Weights of a small transformer language model: vocabulary 32000.
Each number is 128 + 32 x the weight over its row's rms, rounded and kept within 0 to 255. Layers, rows and columns count from 0. Numbers have three digits each. The size before them is the row's rms in percent of the matrix's.

# down: layer 4 MLP down (transposed), 1152x576, rms 0.0846, rows 1108-1122, columns 144-287
# gate: layer 4 MLP gate, 1152x576, rms 0.0615, rows 1109-1123, columns 144-287
# up: layer 4 MLP up, 1152x576, rms 0.0639, rows 1109-1122, columns 144-287
down1108 102:099090106145138165106164147108131126122104142141167069183125173136065104087132156177137135104165104134132134115100073054166108144136111098078167150094094095103173113159132128157102114119182108143171072145158137102078096088143190114111109156182195069108166168138147108104143173141116082138099151168131144123119119102130077129157083077193091108164106156088111179086171154144120108122132133190145107071175129077116145070135069136118144
gate1109 106:136082173081062153155168132057118102073185080112127117166135032128111108115117100129132127098102096126110151164179123109091139082177123102128104148123136069171139116142114146099105165109085129107121096189120091147164117115137195126110150093116084121179093105100185131127126104079103093059101178136101133194145119142073124113127173108100149121111082108112098124128126105163161151119151096184208130118116112030149088113079164099129145
up1109 102:085132151118093122092073123115220099159083130179097110189092158090178117157115094119111168138121108129099079113092117106117170115171108135186158168113130152185082130161143143049109149094159162138177165079121130141142067124102144157103114127159097152150152126129131084125108113197143162147146112106172113101117134146135127155134162094129153080107124097200142116131139170132142142139155126193126149124150165130079118108129070114204110
down1109 103:146150040154115104153103131165123156132177112161168196131108155120127052098155152124160135142135173137182113139074112095116149130060086175125179135098111111078135140077157083118110109135127100123172123191103064159090076119145147076108163154213123126095117137142102067113186128087141131117078124118152105141105168103113118175057138160054094109102110165094185081110090110139157134138138107148125120123137132118162029133129124154146197
gate1110 100:084134150096150155084158099167124157112146123064068132043183118101118173169115147046157171139121102099117144090110169154150169117130167167100145159155142133071092133151080137137101126114148151159150141060154144029166109080116098164131170158157083192157104064076171092110153129109112182167122158118129151109122092071135145111084100131137118092205156150134117131115153168139150120067189089152054175136195112151090148152097157149127133
up1110 104:159144136080104150093186151089104079092123143136122061140093090149140080154080156092065117105142089128144103052170129055122107135150160101083086132060117093128100101164191109113108147083090116122167159127108144100114128109113100078115125166142106180125119149058120097175141190146145166105183095084133110119096124076152070089139125150110104212095106186106139129122064168137138139142182130127179140174175163103123132195101118155108174
down1110 102:146096151080109125141198154114144082137108116043089115147110114151129179075141114158156146121061201115160125124165090154124118142059084086136105120125133138113209153130203129151179086145129129103140158055115112135154172144116155128101122101148117126095107146120131130161115116128158101181168084063125085116139131111107125125095084134137126058087081142141123101143088176107122057108160108142164138117176122173045142142124084087121088
gate1111 097:138146089134146116123171082178188202127116138090091127137125097100118140148171088181085144085122138170099095121084131110117085111109165066108159149093041118102128134073165103144169153106187175160120174132114201085128122138124076130144065152179137170101128133142128190121190104111105131171083159165127131112149093128129128038055099111092123122194108095137145137150035129169076067131139103090128104106179128158087101103135153070149161
up1111 095:145174151166129134165137172105143120170123106139080083119074090096098129048126131102130115127115136126111073148160188144123115157099138133130071132182124147155140109158109136128147126118071120109128126130094075073146141091162100113059121100120143111135149126094190162128138141112097123116164113166164088121071127096120132073186146140128153176117149097130117153070109102045128095109067101169133150145092124125181099149169142133116136
down1111 093:097133113116098152114083124124151135088148147085105094149090132148067190133186140104154164143186095136126163119151139095102170065113140191137134135169120109127127108095097119190067142117114126159148100128173124144107157080136129122164136090128100072142108159147138102103132148150220107118118170137090127127079196129140078150154137121117096110167144153126102066132118123118159139160118143110125095096073075146051157126065041135146090
gate1112 096:125135167116085115142080097147144129044187147117139129097137152184160156124073091145112159171172120151161122107135195125054095119088114088110111115092099113171103145110108061176145047093062081118165118174127158130095153187112151130074112089097116138126069127148177132145079076133178137079070154140170149125101151104179102093093079164120182119104140158067106160103145153142141157108110155114103090161140091178112124163169155113131138
up1112 095:114116160104168158136104085137182160155115112143150109208142201125122147103142112142131132108136166179174126118165204159119124159128120124104068131107181090120108144128172094155131125182105015170087093066122119141091093087100155127093107158104108152117135100175147117113109152128107186148114134120101153090165214104113144059123043083111201147108154123137089122131066066113176123142054097087142136141063106106131127103167159085095128
down1112 099:141122131117185104091103138123116054120205033109165199197092100176158105151141086194077186145106159175167134189101195100112112145113157145110123099093126132109129160164151118140105151159142106161097138157054127102190129149120145116111111179162121141123093140154141141129135126086227158146084058123142092146127235179134097138140071122109123071123120149189140095085068085122126105138064105081103114125162199129136118139154158138159101
gate1113 100:092138141065167111127110130174112130121055131121099191142157123120126103102131064143171095162119065151169164110126112124155141106165079103142129095121125142140128148045104169097124139111148154149148130105137133128174122104112153070093171158105102167121092133160124118177147138151105114178060129152168115098161145107107188114169102135064166171166119150134083213162113084121124136117096106138143134118114169171147079116178127146138105
up1113 101:138106122126150117096093133093123135066124168062124141139117148160146104143108151186147140081128139095182148146207205161112107173105143149117130114121116104121111104167108151110177150119142170135117188183151180089036060114145096141131081129084108130117158187110088124087147132083172133129183088175165145150134072097117170134142114111173097133116131121128121138154132161194132083109078190158125172125170115181124107155084073111154068
down1113 099:160078136076136077141119124124150160099074197126094128202158136097112091117096148148128103107159085114105122116070086163156145142119127041083108086137119141146107106131137144148146103100149078113131149117162117139151181153132114126127126155058128123127124089165168085116121121176167097083064175110109090194115058142104105135101144144169103124094151198121108153139185233153141143122133126079151100142101111155124196137102144045149142
gate1114 103:121092122145136124114134122117089154093110112100131144122158124130090163101152159075178144187145132094154160164146094152065133108144113173101115200066141171113045172118075145153103123098137177110068052114127138148094118077209128186110098142108071145137104104116116124058121071172091118125091056156100209167156108196163067135088125165117124134177158138096136115147109088126118121160125152158095104110085127125155121132147085114138063
up1114 103:133099130116130135101091129176130148094108131145163158169150050143065141099149083143107151148113170103149105137089157147133190116092152151089083147127093142116096089159134154123104165140068145120102111158208162227143130122141125116127117133144091089138142166121085087144154113132169054108152138116100120110155104106144134173121118192168173110175161094126149160129043150129095125138122084122110160138157141143136110140133074117113166
down1114 102:132146135139117126174134145100151127176128139164107169170097195116092162146177085107153159136130116126156138137097155168138156124121100179140131188157109078165054144195125138119130120157138083175088072092106162087080125123095134144107141107151122110203140162163164139085073135161140151149123114115110175127126041117142147122093108063121141142130095122110140092108131161085084133075074157123150094107130159178141139054110113152089100
gate1115 106:098112103131167119116146138184133087201143119104099187136172096143099146124157173061130054153099088106160165140144154122111119098083130085116097153211112078045142129147154162121079138154142095131159130151120103101139119144150187078174048118111120093106130136162121122056082135082145158108145121125186136140134176152138112102139136134096139113141091140153101154093140154073134107154112156111114111122131141107154163081115126155115160
up1115 106:149140093129126100151119115173131147107125034147171098111141165098155139135119164098119160096142175145155154126153080136160146123189154167111128106128139091120108163114104089167173100164127127124096117123204136087095104091107146121128091141078114111111187131134120151120162151173065140165108149120094086094071082133094102110108147170151122106140130144130092112130136128103083106080136081094139170145122159169090201078169117127110086
down1115 107:151028177057120139151134114178125163159136102163141143101112191128114143145157175102115118118097146189181123081150117100125167129132104103091129076135115120174101162113070066166158149116066146152081131127139164109130131094093107142096166139132107093193103139066136147141165157129157115154120143147139149131138155172156151098126147124076104095110171147110199156145122138175107085054180176163074133171132140148109123077162123111136169
gate1116 102:151120134127099102177133109133061159098131140135121166190099105095166113100164098146101116151097152088078137132140124137150147137118116108092123122124164096159136152124116151119122080122165116150119163132119110130152121084188134097123120111145206162107202144096102128127114093155131166080142168111117137182133082042124133126066125212108182169107134075117152130134172135151083099073182069049113158168133177114114171100153153099114168
up1116 102:121106096104100128104095135189169112126149095117076125161127127102144117238129082101124120118123063138119116043167081102120122110145136136059128181153068167084135081102163092131163044125204191107102092088190130099148124098148101080133130150105125099166162145150123160109167129167074178183107045174143149091152118166143143156145122117122132101166147122133113124163110093153084140165099112155124137179131175145152152109098146121095129
down1116 101:164158126074136156108082147111131171071113123142169132114145176162157151154152134100106097109092140147147088119148148112184146133160109143138145133103083156120114157123131125118115112083200150073137126150112129134141193073161105139129161091175135132139132146045163142111125130126104146109143126166113152191090097085132146174125203145137197119125130103125152126099255124129068117107175107075172138138139158189137123150139112142084132
gate1117 105:147215119177110157096102107168079158143123147129142084141125101127104082142158127125103095131092064103113110137060139126138149162165121192102156117140151124098139151166152115144222104077116168150099112127147147139181124137146146114132178142157117063071121097188166079138174173122147157085137161115081197148149226149127084161157179131103106127122134125196121159152170128155151122205094114194141153122106146090125137165140193073126142
up1117 103:134145077129109095113122139149165121149132083177178139113139158162100073125107180117111089126119101095065112130157119088134113161104137182157167172167107132100099083101161108124144126102130194134165137100200138122101137092096103082117156182151146082127102187142145149135156173135145154078131089100132131124143116157173103164161135163110113185141101119186116103154133128125122123114195147142138149127126111078168130146147133081148077
down1117 102:124079109101219131204125148155127104087100173188081130114146108101136111163146107141148127202125096095105133118149094117193146115115125106140111113166155105119045134075105138145134127120130121110076066086137162123104135136110170166172118157160148115154099157130115087183122143061132113159136154141095091127160089129080110110141103159150115082068096104120085150141101116128166212129120115152129150133140132112138131166090112109119087
gate1118 100:102090164060131123155110114073157152154131127126094131075177063080209125133109144080198140128108123206123128094103166112147139134127117101152082156142127131190154154060134125175158118144049099104145156063147172129037117153198131165087200119152072126140086158080047113110147172106166147105078118086177143167069129125119159059108116111090110141163069114145121069071085135103137102120158128079113091152136097111136111155084149171135151
up1118 102:104169172175124099071111136116140091153160093144091160094079158159128078140115135152120108119124082084143142095059126137133176126120034141143194144113125107161174163091163168149116154116187146071100136154144158214156098150122151119142145117111097076164083166118118096106137129158118115104078061177087126105170138070126081146074128125165143123164104139153128189121152131123120162165131173122067113125079142124129093113159157131142153
down1118 102:179173088158170140048101151171092047121104080133166119090114153136131109152086155086157111084130116091127063105156094124089179158129092130164086155085168169105129086088070185143031126125193070087121118141132085130165137125159141124133128088169098106103096073141107094070142086097108111166082101105126110088172130118120108065118133164145110145130093132114183147093098121099129184191050117136102148102139118126100140116064144091092109
gate1119 108:113174161071073168122111164188124096123098143141143145132198110131101137108119156047137149134144117109085133136117159108145169095142191155116133226111120084106090134154167091141121124138156165171113143131072146135151083135137150137135137094221140147146083098101129088155057167095141149155141141124155170118133126135193111101151104111129103173161054147143162093109162118093148110180139074123083145118104144114106136122138158127101182
up1119 104:135125145106205131126178128136115180115169149128176190069144116105099153150151116144143086086139193140115094171146123128140081122127093076129123137145147187114159148106119080152098149133124131140091085106172143158182127119071097168149133133132133149199189129129119151120120114150142170117137176149118076079138127122157136137105151109090126086072111091121130101110112116167159153089132186120110157135163114076199129104146141128132109
down1119 105:118159143124145126101122110142137065075095129070129153127148073125142140160079181119132118061106177156123128148137101130131104160122078053147135097201152108148117096101097110156159150149154142118124141121148128172172150142065095055137120125096162154097090134137134201118185095167155135172026123097172120096126145082120172150130185132120148165155119176129171123124079173174177128111130126162148093150172125156135134125125108082117107
gate1120 099:065080126137141114129096118138177170123107111077092081139074149195128095093169112136110132123174146116078064078136136149097145101095188123133140130124091113174100126138110088185163131086168148128159123104133146141109158056117120161095106102119098076063126090144085163097137135099114165116124150051187118136119108161141138086066134156079132082125123143158165174111164174152142134143131138082218071143146137123111196085120165111137136
up1120 092:175144115096220154125137124156112162173097123070108121146131148101139179164138103152094143147129149111124136118117085126120135126095147053075119081137095141155124192151151125183145115129139169113153089120168121139117185119085154158096102122116085121079059125180090094153108120108170114142167158069171138103114174086132082130122141141126136096127180083130140138237128234166138116072147153056134133124139132113119188153145189144130148
down1120 096:101091103136129154145096127113132196202118144136133034101141125159129061120124085109150181153124142160111104080080117144128099132097188056131193139165089098175088146133103170136162120105138163121119107143181112096160159132108157190110132117114093134143109099125127156171106092120069115163190114129153155134137150136132122108112112106127172126158160083182117153117101138186102074164138113085104147084191164159121146110139109071126126
gate1121 100:121132122119145129162145119147140137151084126128108118135119081099084077155086109178142117127081108109120127100108194105124159114118164113197119160148106158143139125131156178169173129135188122171100138164137199138140129071147146138147186132129149131187149111137116124117124161177128057047146082051163120121193144150175125170116096152078160129066133152108093089090162131144146128163190137089148091153130102120177104089141120185132099
up1121 097:080095131204065125115103101125173091090104070136162092146150116133059114087114176171141128099079097113121133149097153174154172053114126114163167135180137155163135165110156089114160131170139120151122226123174130144131101106136109150130138123130154113162096090146136093128143138108173110114108196143156097163091136153156176091164092123139146160155143113161080111077136207090164133112093111164176107094118146126115159069122091120065065
down1121 101:055178097159104127095152105111174080096109098139113121201130141092143119147159159175146094146128172104120124084145136191113135043074082118117163198128084165153178155127138111138156089141127157154184133119092109120100145111082119190092121104118126106163171129162117086130115075145109138114066079099123110134184135153145124091158114115119107120132128138079139101102143090139155150085120180153120037136146092129120104081108163127183034
gate1122 100:125158127157118076117118144150155176151151117147090086068139130095170118121129148109142196088102171140125150160141148110097138138126144113079171138136158112056130137170152120130122162129161202168121120084130119083111156091150080177172128136104062123167116109105135153116107137107162156108128125137085176140122143104150131154084112112107120198141170118141121169130103167071087133150124142118167149161133110110124137129111139114166121
up1122 097:116119152120107140122099161112160078058131147171090163134125074138127125136063116123089148108164066116161117162091116154145108134111166163111128162080159148131116145103128109103134153145162145103096086139093161058101081106125144106101178145166087145142179117174130077152143125186174132164100147128096131098153136143134144176125163146157122125091177117144161133115165184120114196126144175094114182113156135065133110111125168094118162
down1122 097:128142078112125107093151121101101120173143142110163108162165036074152109080180134111176110173095088159119116117170131095081134202145185218210145129065117113137071184156146095123099104115121170154162124149092124108161183129096159076171092136114162108175153118144140113094104146116131172110118152133126201090064149180091143106108090114123070146127113191084098163140126154123182156199150158189148088161087204131138116130174108080124162
gate1123 103:122139160144110107122174158184112143093137151107127159156115153117126102102143117125077119152114104149113098136149156169061152078119139116113107162193142141128066117140142119176171112153090113110108146125078132127143168072151130158155097055148169106167097128080151093096107134095135111132168147130080184102143172140135181171120153169113163120138086107062098151137092125131103102134152155137153123155196144085198107120096140143150149